Weights of a small transformer language model: vocabulary 8192, 28.1M parameters.
Each number is 128 + 32 x the weight over its row's rms, rounded and kept within 0 to 255. Layers, rows and columns count from 0. Numbers have three digits each. The size before them is the row's rms in percent of the matrix's.

# layer 4 attention value, 448x448, rms 0.0252, rows 20-63, columns 384-415
145:153138138157073209142070086171145117153166124170129135138135126094121100167134140147095135131116
123:147124099118199091146144153094096144144125125088221073107091127168140098066110162123187158107105
132:160107134141091180169075193138160188082115097139059087193123134096157122122094147106052161110094
140:118110143118137109107133130181092145170102108102103164114195186132128117167155071109194133171135
159:127143137107048127152127155106154125097124192062124152083108120106155154130178178152132105118144
133:176118119090142092154120217158134094125112173137182112179057091126210067146156111159107118138116
135:164148182143141105153146136139151142147140102111125178156136170117123111149131121163156140125132
149:102136188157172171183196079159141139111100106172110105155092131129096150119170150099081106137106
138:146141098153085138083140077180151096149141158098106154097051181067152209152108085138153099189117
131:165149128156137145112101127131132163137136119150145099152172134068115139091125120115089161133100
110:131147139135136132108156186124122107102077136120118151125135189158074075157113199116114129108180
138:108155138145123145121161059088115125114131086201126139152084120197077201044115167093133092113137
138:100136111136086159100117138086135139165115080197130108129089146077147144157136208125127103115133
136:139101114085096186116162081113076131101065158077134151091188147129108176138200093079104076157106
138:205107149157131181170153063134149156131110155139097087110182217104091169067099121140068141175119
133:156141126119186104080138135133142130159139139181172136061084150136129104163066110169145156119158
134:113123137141099087162129127133105121107198112111107092135075110123117164107153152104113136164116
143:142116110120177139160106121113145100072083103097166142158123096167086090131127139133130143113147
143:106112134119079085103073086106132176131124103114188079127129150118167072131118140094180168134111
139:119138180140178089111090147158106162144113153121105110201046194138122099184065103135116129148116
147:145116115115183104219181073106061120138163105110164114106196163141138145082114114164133118116140
132:111118094147182122119163053106167180089116133095119145085125117135065160086124183124155102135137
129:118106071123090127131144075169189061090142091082110187188067128163079164125151180142081109146124
146:092120147099122131138155143085097222147159187123150133081209134102165118122101093208129166132142
137:111138182133147126146122108111091157115151069144144121103152153090114177076114168161101129100146
129:156140138161169149159178154149094163109150150133120109070049200189121165133140076109126142153126
141:118125149136206102151179147186107152091125115110118141131103191160176125137157095170107145148127
128:178148160126142141105105173180115137145128163090107169124093132067157121130144123082126119150106
130:065103127162170145135156089108144164069152161048139101092137097193142137118119135173108126137135
137:161127116162106158093083087146182164134162097190079124165112134143087105140118151144079134136139
145:188115142081141096173146125102115115115106109131111106192094136139123084105081130093146118082114
144:062131166155185132079118156085108163136114165080114121154080096093185094132180165130132131129133
139:144143135092120129135134083165176138148179109157143163103148148156035112115112122126125126165143
120:180134124099132078113154149144112096116154120108188117140116197113148145161145059133160148160122
122:118132134097095117185130105148153146162173153198145112115175061100106062078148100131111153137112
141:133133071183105168105105155133151095126167069176126078117116173066202157102152106122115074125121
129:143128129132098154114105059066133078186149151163119151127170084113139115143116205138137155141135
139:130149083156171173055136119080118102055141142152142148093177077144123190098109102100111110145149
151:127145127097141104158129085139091120160138113183182131197111154089160145052148087184125106103119
121:125162088171129133121126089114168126146140118149052086076099133136105103073091200138113096081148
118:129102119110119148109106123101135064143157131144114105092129144169146091109135206124108121104188
132:151108136053190098169124148161102153161086094139177134132136155134152060152074134123100174154144
122:100118153128072085094099160124097095174070189140120124117140117134125145138136123079153121135148
139:182122103097162084134142132132110132155107094113169142124139179110116125151096135133116150092109
# layer 4 attention output (transposed), 448x448, rms 0.0236, rows 20-63, columns 384-415
134:063116117169146128131146130137123149163112104099127099099126142157065115186149161101165153088145
117:147120155126086113104149134151136112126178168139158170153134131167107080094135136122112078151092
126:122194130079108090172109088095102105125153097089116128116124151160098135101173081180114142141155
128:178073126196095134155156115074086144120181118127129087148179167146129106129145109082105128113111
145:145155140101122108088143103192152149127087116125110102142150144142116169090095141112106106131160
125:164092156129093110088066178152118100112125162135092153129150117062128118167115117201113136112082
127:114139145250140144130132157146103106118109132122138112124147138132170153125109133126162099127158
142:119101101146126173140125125141106064155153114151178126071087155184146086174124140156119174164101
126:068145172116117134121204108186143109086135141136199130145113191158132102121089150094174165092141
126:140118152135097140177126124166185117149136125126100131113118184106115085092155148176148125105218
109:146157105103150140132112157058137139105122111119090088134116076073139137137135057126143095118189
129:098204141172150115111115146102089157096171134118099134099129145156151174120134110103077115187138
131:055082156133111136156085084137124138154090064144183141128106170161130167129171115130148126176123
128:092135133085143091208130104175127150123106099151075105100194129129136143178093133097106184086097
131:120121124139187131174152105120164074156144178105104091050151154151129120136142152175192163078147
125:146106125105139142119150110108150121133102170144167137121084139114118131087101137088159074120140
128:135115116119129075163076149121123147137144110121091130189169131071134131116155110174106144131080
133:146080175139116140156109139117140093095176111098117125105086111081132122024119117112144095114145
133:127094132193142106112158168075101131165180177100141104100153152159135129175141142083132078175157
128:115163175131121121139125169120129137132137192149146147053109199114160131097119083125132123099115
134:107118167177162112184133175170139126119153113121150126131173105121185157164110171124157135129122
124:056130149143123118140138152126132098126104174112089138111131145107130174073112072114171100118157
121:101150187084130126117165170212127115151118117088119148132157168110201130087093116100185191126183
140:080106120172065128098075103153174138119095144108086109107112153191134104113152140126077115146099
131:091069141153107156132089228059150104159083185133090110111092079081156146094156098122170133147127
125:114138138113159089120122128098134143065189149165123137149116164140112167091139118089062132136104
135:129177101123124121086132159149112133076124126095130169133133134088198157097115157062075175126127
124:174141117143100117134155117139135104078123123155161138122103108174123140149134131135136069114120
124:113151132168074142119166107169094124134152162089115185118116155189107136038180122069120129153075
129:100153110147165112136145127097091121122139097121125106132135117156115151190132130180115166114219
135:139100189082134123158076171112143098164184148115089102097109161113146157068118121153093163146127
134:067096130102084132116156155114114093121107081142116104188113159125120123107139148176124140073170
135:103122112124152110097181118150093076097156152144137122152074140096087110064103105113125136162197
117:130075170154170107167100137092106130148139143147143146092147150128103116135140100062122112100095
119:110179063125139170141104117167099095161099109139108129034099126170126130198121151184131166208208
130:077142127101121114120157111180178106134088101203217105153099162121145193135124131146175228155167
126:163142063185161156131139099137136158129083071117111151143137106186047122207108149128118163147188
132:111155153099134153173173097147116105098102109158138144116112080151099111174142166125143162163130
142:140101137148162167095118171157111098141145080117159124111088150160147135124068137096132090112140
115:108119136113102180105123190150231090126093160154134104130126110086143171051128133192175126133183
111:112130077150172160134097136106155129137111082164102099106105044093108153210127112121163132140164
127:163101126084141134156121099140096127090155132094116164101140102105095111146142146117100077067094
115:193106117095112130109110110068143168094113108146129116163146107095131131159098122154090120112166
129:147143140108103156139126114153172111098125154115118159157150142145119108078137129152132080128155
# layer 4 attention query, 448x448, rms 0.032, rows 64-115, columns 384-415
100:147182166157131114087110146107161108139113120132131155149145199114127163140147092159149145147079
097:097171097077136156136142120155090053181071187114151101129149129155099125154159199201120126120164
096:153186133196119090140156138116144083145132072116156127154151219155091134147175141163059129083127
098:139147142151094125131144128066088137074128157103134086175141150137125116096130106078074152100184
093:135053081102098059188099077115147197101164166172084155104083118132169134065104111081094120184142
085:135118130093176102084110115112132093172118094131095155135112146090104147175115139124122132128106
093:137108132109180102128136107128108098139132123097103151076143111086153080096146145129151127151081
091:178100117104093130166151118156134146114148127121138127104085083120138073100183157098119106102083
090:111147135123145110150176129088111157091115168129197084125127105158078122160152132117161153135115
094:171094143133152140095089107155137147135120106080070149167093121105163162098101151124129070144144
091:136093119126134093095106104172133117123151078107088153155127119090158174080105094156107097149154
100:124101107104116106090077077178123120103112064108097179117158143075082105130103134121221156110135
091:122137189093088129136131122187134157177161146130126115104134104103115154131184185102137141172180
089:090187119162091111151223142044118102093130113128166100083100120156123084149099113133160128114201
090:057132090145130126153150156108116155073078157124124098120105104159086110155089170154143125140235
096:133119110183119117087081102152151106149139105067126169150133150140097162177092091181109072175119
090:070135125134088160142079181136130162104142116137108118185083161134084126129133120143108177157144
094:116069154089144074138100118085145113180074161119096138178131152132183139099143069106077110065034
092:120087185125126124134095130154170131153107117110113143153104074104205117091084083148078087135097
089:139134104056148153205120116122104194089154176141084084113129106117177147101142140135132192074126
089:078193093144139143099110163148136096090163137152117127122133116130119147151126179141126117151228
094:105149183129143100087093155131109083164105117135159172131120119066160103156100109144139034201115
110:124166090132127090121162139150107096116155157099145111119128158122069167165137116110160073128187
096:074148111151094155128157144163156150149119138120160129127154150148127086135106137127139084107190
102:084104114187117120137166140088154138186134077138154150162169179107123093128104132144113164147086
094:078087108149083100114098090105107097123166171133112119101157127169100119130157105093166165094083
103:149130092071122132130123137177087135112118137152147143095151163122136086141064105098129054102176
091:120121142123154132132138123113126108130123143130120135133171113115163128127173092090136055070108
099:127146139099112106123105101128148132191114115114088118121131130140126116107152091153108147135068
103:132122120128165176170160114148163124136085146182129152149150113136147044135173191121110144090082
099:217145145178131121081112126177125096151105135157139139103161095178107110118145160067113150214083
100:147211162097158141121129171111044123133125138103136147102093138113114177168124068158155080170139
094:116080134123138119150124119150159200097109107132100179140110078132199103115101166109111156156118
097:131194157108103110076092128090117075126120096075126119146115236145100127211172100104111119066117
094:153120111120107135169098126160120171100099096186131121152104164139185143126075119097053153084092
086:166081086155162096153154122175109177127169160159144143134110100147144147116090144065112113157139
087:097131128106130100076107080168082126124100109109110142106078099174082116186096147182159091181194
091:117146135108170141076133138153164053165100086095189134163111177083088117168132168183182158099113
087:128130144162103090101119157120154109146096048071132125139131143084106134146089116160152161190092
113:095126133069077076172071096095111165075143175172105126123132112137184151118135111096097076110132
096:089083114131076144149114092084112172085163191108107115138142077143167185120142128105099127112155
112:159133146110171121106123124155093112140119130060148129110097199102164150067091125179172154125173
093:129179150130128120078108135149150031170073155128081128112134194101127073129136135127134105104104
098:128164119194091087140171109155150064143165073131157116124126147143113121208109167132141189130131
088:137162130132081112100100118137141119149082102141096151119096144116129120130101094180071073148146
094:125126160084096146151137100058123140111109158123135063170151124150169134100174148118108160087126
093:148111070167111111170180097092093112115135102118142129130121095180091092132159141118196176145106
089:132158097100094132157167137080177091104132149115125084126110122140081115091196103111154119086116
095:151110078069124109159165094094082167112124153135169126116119114170131130107159128106163153109121
094:132158126197161134060119127179146102099124148100147150087122151146135183177071165122151054143183
090:122117102203148147078127166180147114130129087078118150076135150149105182157049152154126098165168
095:146114123107131116122150136179110073130091141110118133110136130126079121151139112091121192114069
# layer 4 attention key, 448x448, rms 0.0302, rows 64-115, columns 384-415
117:113144181132101137103113114108118059160055168118100151131092065087114154130121144116145119172142
097:160091082096115125103154121129155112103131146105128134150125094170161111172106141152121143105140
103:137161140106116158116125082145097095142074124124136140096118132102099144112129164105119103134159
099:103164151105148124120069171126115185142111148134116117125103168083171153146123114133111079120117
099:147093055149133083110194150138148126090106153151161119097134112188112081145148121148134185124113
099:102073155105138099116193106082097172103144083102100139162122111118135203104086137118174168099155
093:146121148145183078139135104139196128175142128130125135135145136120120091118176099139176144157140
102:173075091130165146111078103135151092127083158158155128168118074170164083147187188085176148106103
097:137137060162186113126190156170116030156068115151177083150104154141127151152122177122126115078130
098:170112186099111141195135105132174135191196162100085124083161158119104081131151108120142119141122
099:168134209144067156133090103123135165122166086111107134135124125091111082153111101154140158154166
106:087140127165124173145140119113125132105155075111138132087128120126113116102102144135107116161139
088:099120163188117142066173118130151126129102145126110146134135109064106154167066100101126159097107
100:111169075124150127121065106158107124062107110132117135151069087142086142187124121175117131173192
099:099207097115117072132124155133179099088159079111148124083095096135097153096143104122079096119143
094:134158083058105182174120156132069161143127090149102119062133132124131146148108103179113134155200
094:122118157125154058106136178122191101174135087130137138085166138140096155129168103110092114072113
101:097043146140127114116152101127111081139077150126105165124111116104161165137160148151137142152104
102:115051129119092104142142150179103072129139159103102148123142155060108118126182113142132135110067
107:106090116160115070132151116120189073122128182108172103120168090127146099092158124113123166108060
097:115173091098160093128123138124118187097204165124143091130108150108134107113089130124071110107145
097:105100116124127130118069158139066137140129133129115123070098117056128141141125124140138146189163
092:117167067094132180131126110124154165025170173097128113073149097094068152124132159122160141167159
098:063127112152055055125158135122157121087103162091087177148104151068170052108123106171110089094117
103:153124161143121115081107126120105130156077045180091138148098164141154129170028097140110124125164
100:099082192130108124151113123155135095177080104095094185101126105102120086121151144146113142229124
105:123191134105092086164170130072223112087112137130115066079127174151101123131115080095114112055118
098:111043138183090084142169090182150092118114185118135160127133145092092081120136122123109159159067
093:136094177147155141102138124191067140224138118121127121130113112142166153118102125127145160200128
094:079108091120063058176152094104164086130126181107094140135116123122102090103114113124117173114097
103:202108136059119146141122075166128114109132178099105166086158089122107103121099163045145186148170
105:164160119154231177118120113089162141124166107161170052166109113125129149148143152116137109116135
111:127188163127134106175151122153130112160087160167190127103123146078099148065163145112102105152120
117:172119201143109157132112063084119111147069142133070138090103051066090152115119148090143107187134
099:095160087087087156127088090166082167069176166098115146165160137094077124110192088099133086160083
100:118120035106125121101146165141157092111133145120144126102163162192163102124085129090087121070124
095:152113193074155104124214078104169116071108145187143156137101088146150117055169157111156140161126
091:114130165065051168118078130145104175135149171109109146113130109110055121140133106166116104184131
104:128149186128098203129071148131096175135129117153122140118146137104122131156097163158116095155154
104:116149176136171108072126140137125147052037140182189150189074118145133170103108115119062118124145
097:148106128140149074139162092099189128097110095146178122163150074167156151064134085093117146104135
100:114139090130136222198050158161095129145150124137109131082086125127128089169146173142155125152133
094:066153092077153209152072176128031156142171162119086099080109156103103159163122172137161139163171
098:083169117125124171137145120126107121121108066155079107064147136092097157168099126174110122137231
097:082143123127103126189157161117069171142182116090122139028114178123098166118057104130124116164172
095:143146127141184078063167134109171123108101150116188135183123069148130149132126134118134119058085
097:173160131143107090112103097093169117125122103117113109175109105164118138171182114113138150130120
110:126182080137164165085127144157118174102159119149165162087149138200132137109120110145108110166145
097:131148181133139151100149043093189125082119114139153121140090104171102100125120131091127173157107
095:100084095112096165145149123130113133111141076124092150099110104100053145141111110178092100149201
087:092096135066107153143084136127098129155143137165082127104162123102122118168147112183136149154144
092:150105165077102184109109100145120097177099193150090158177170123103161056173100154117178162124115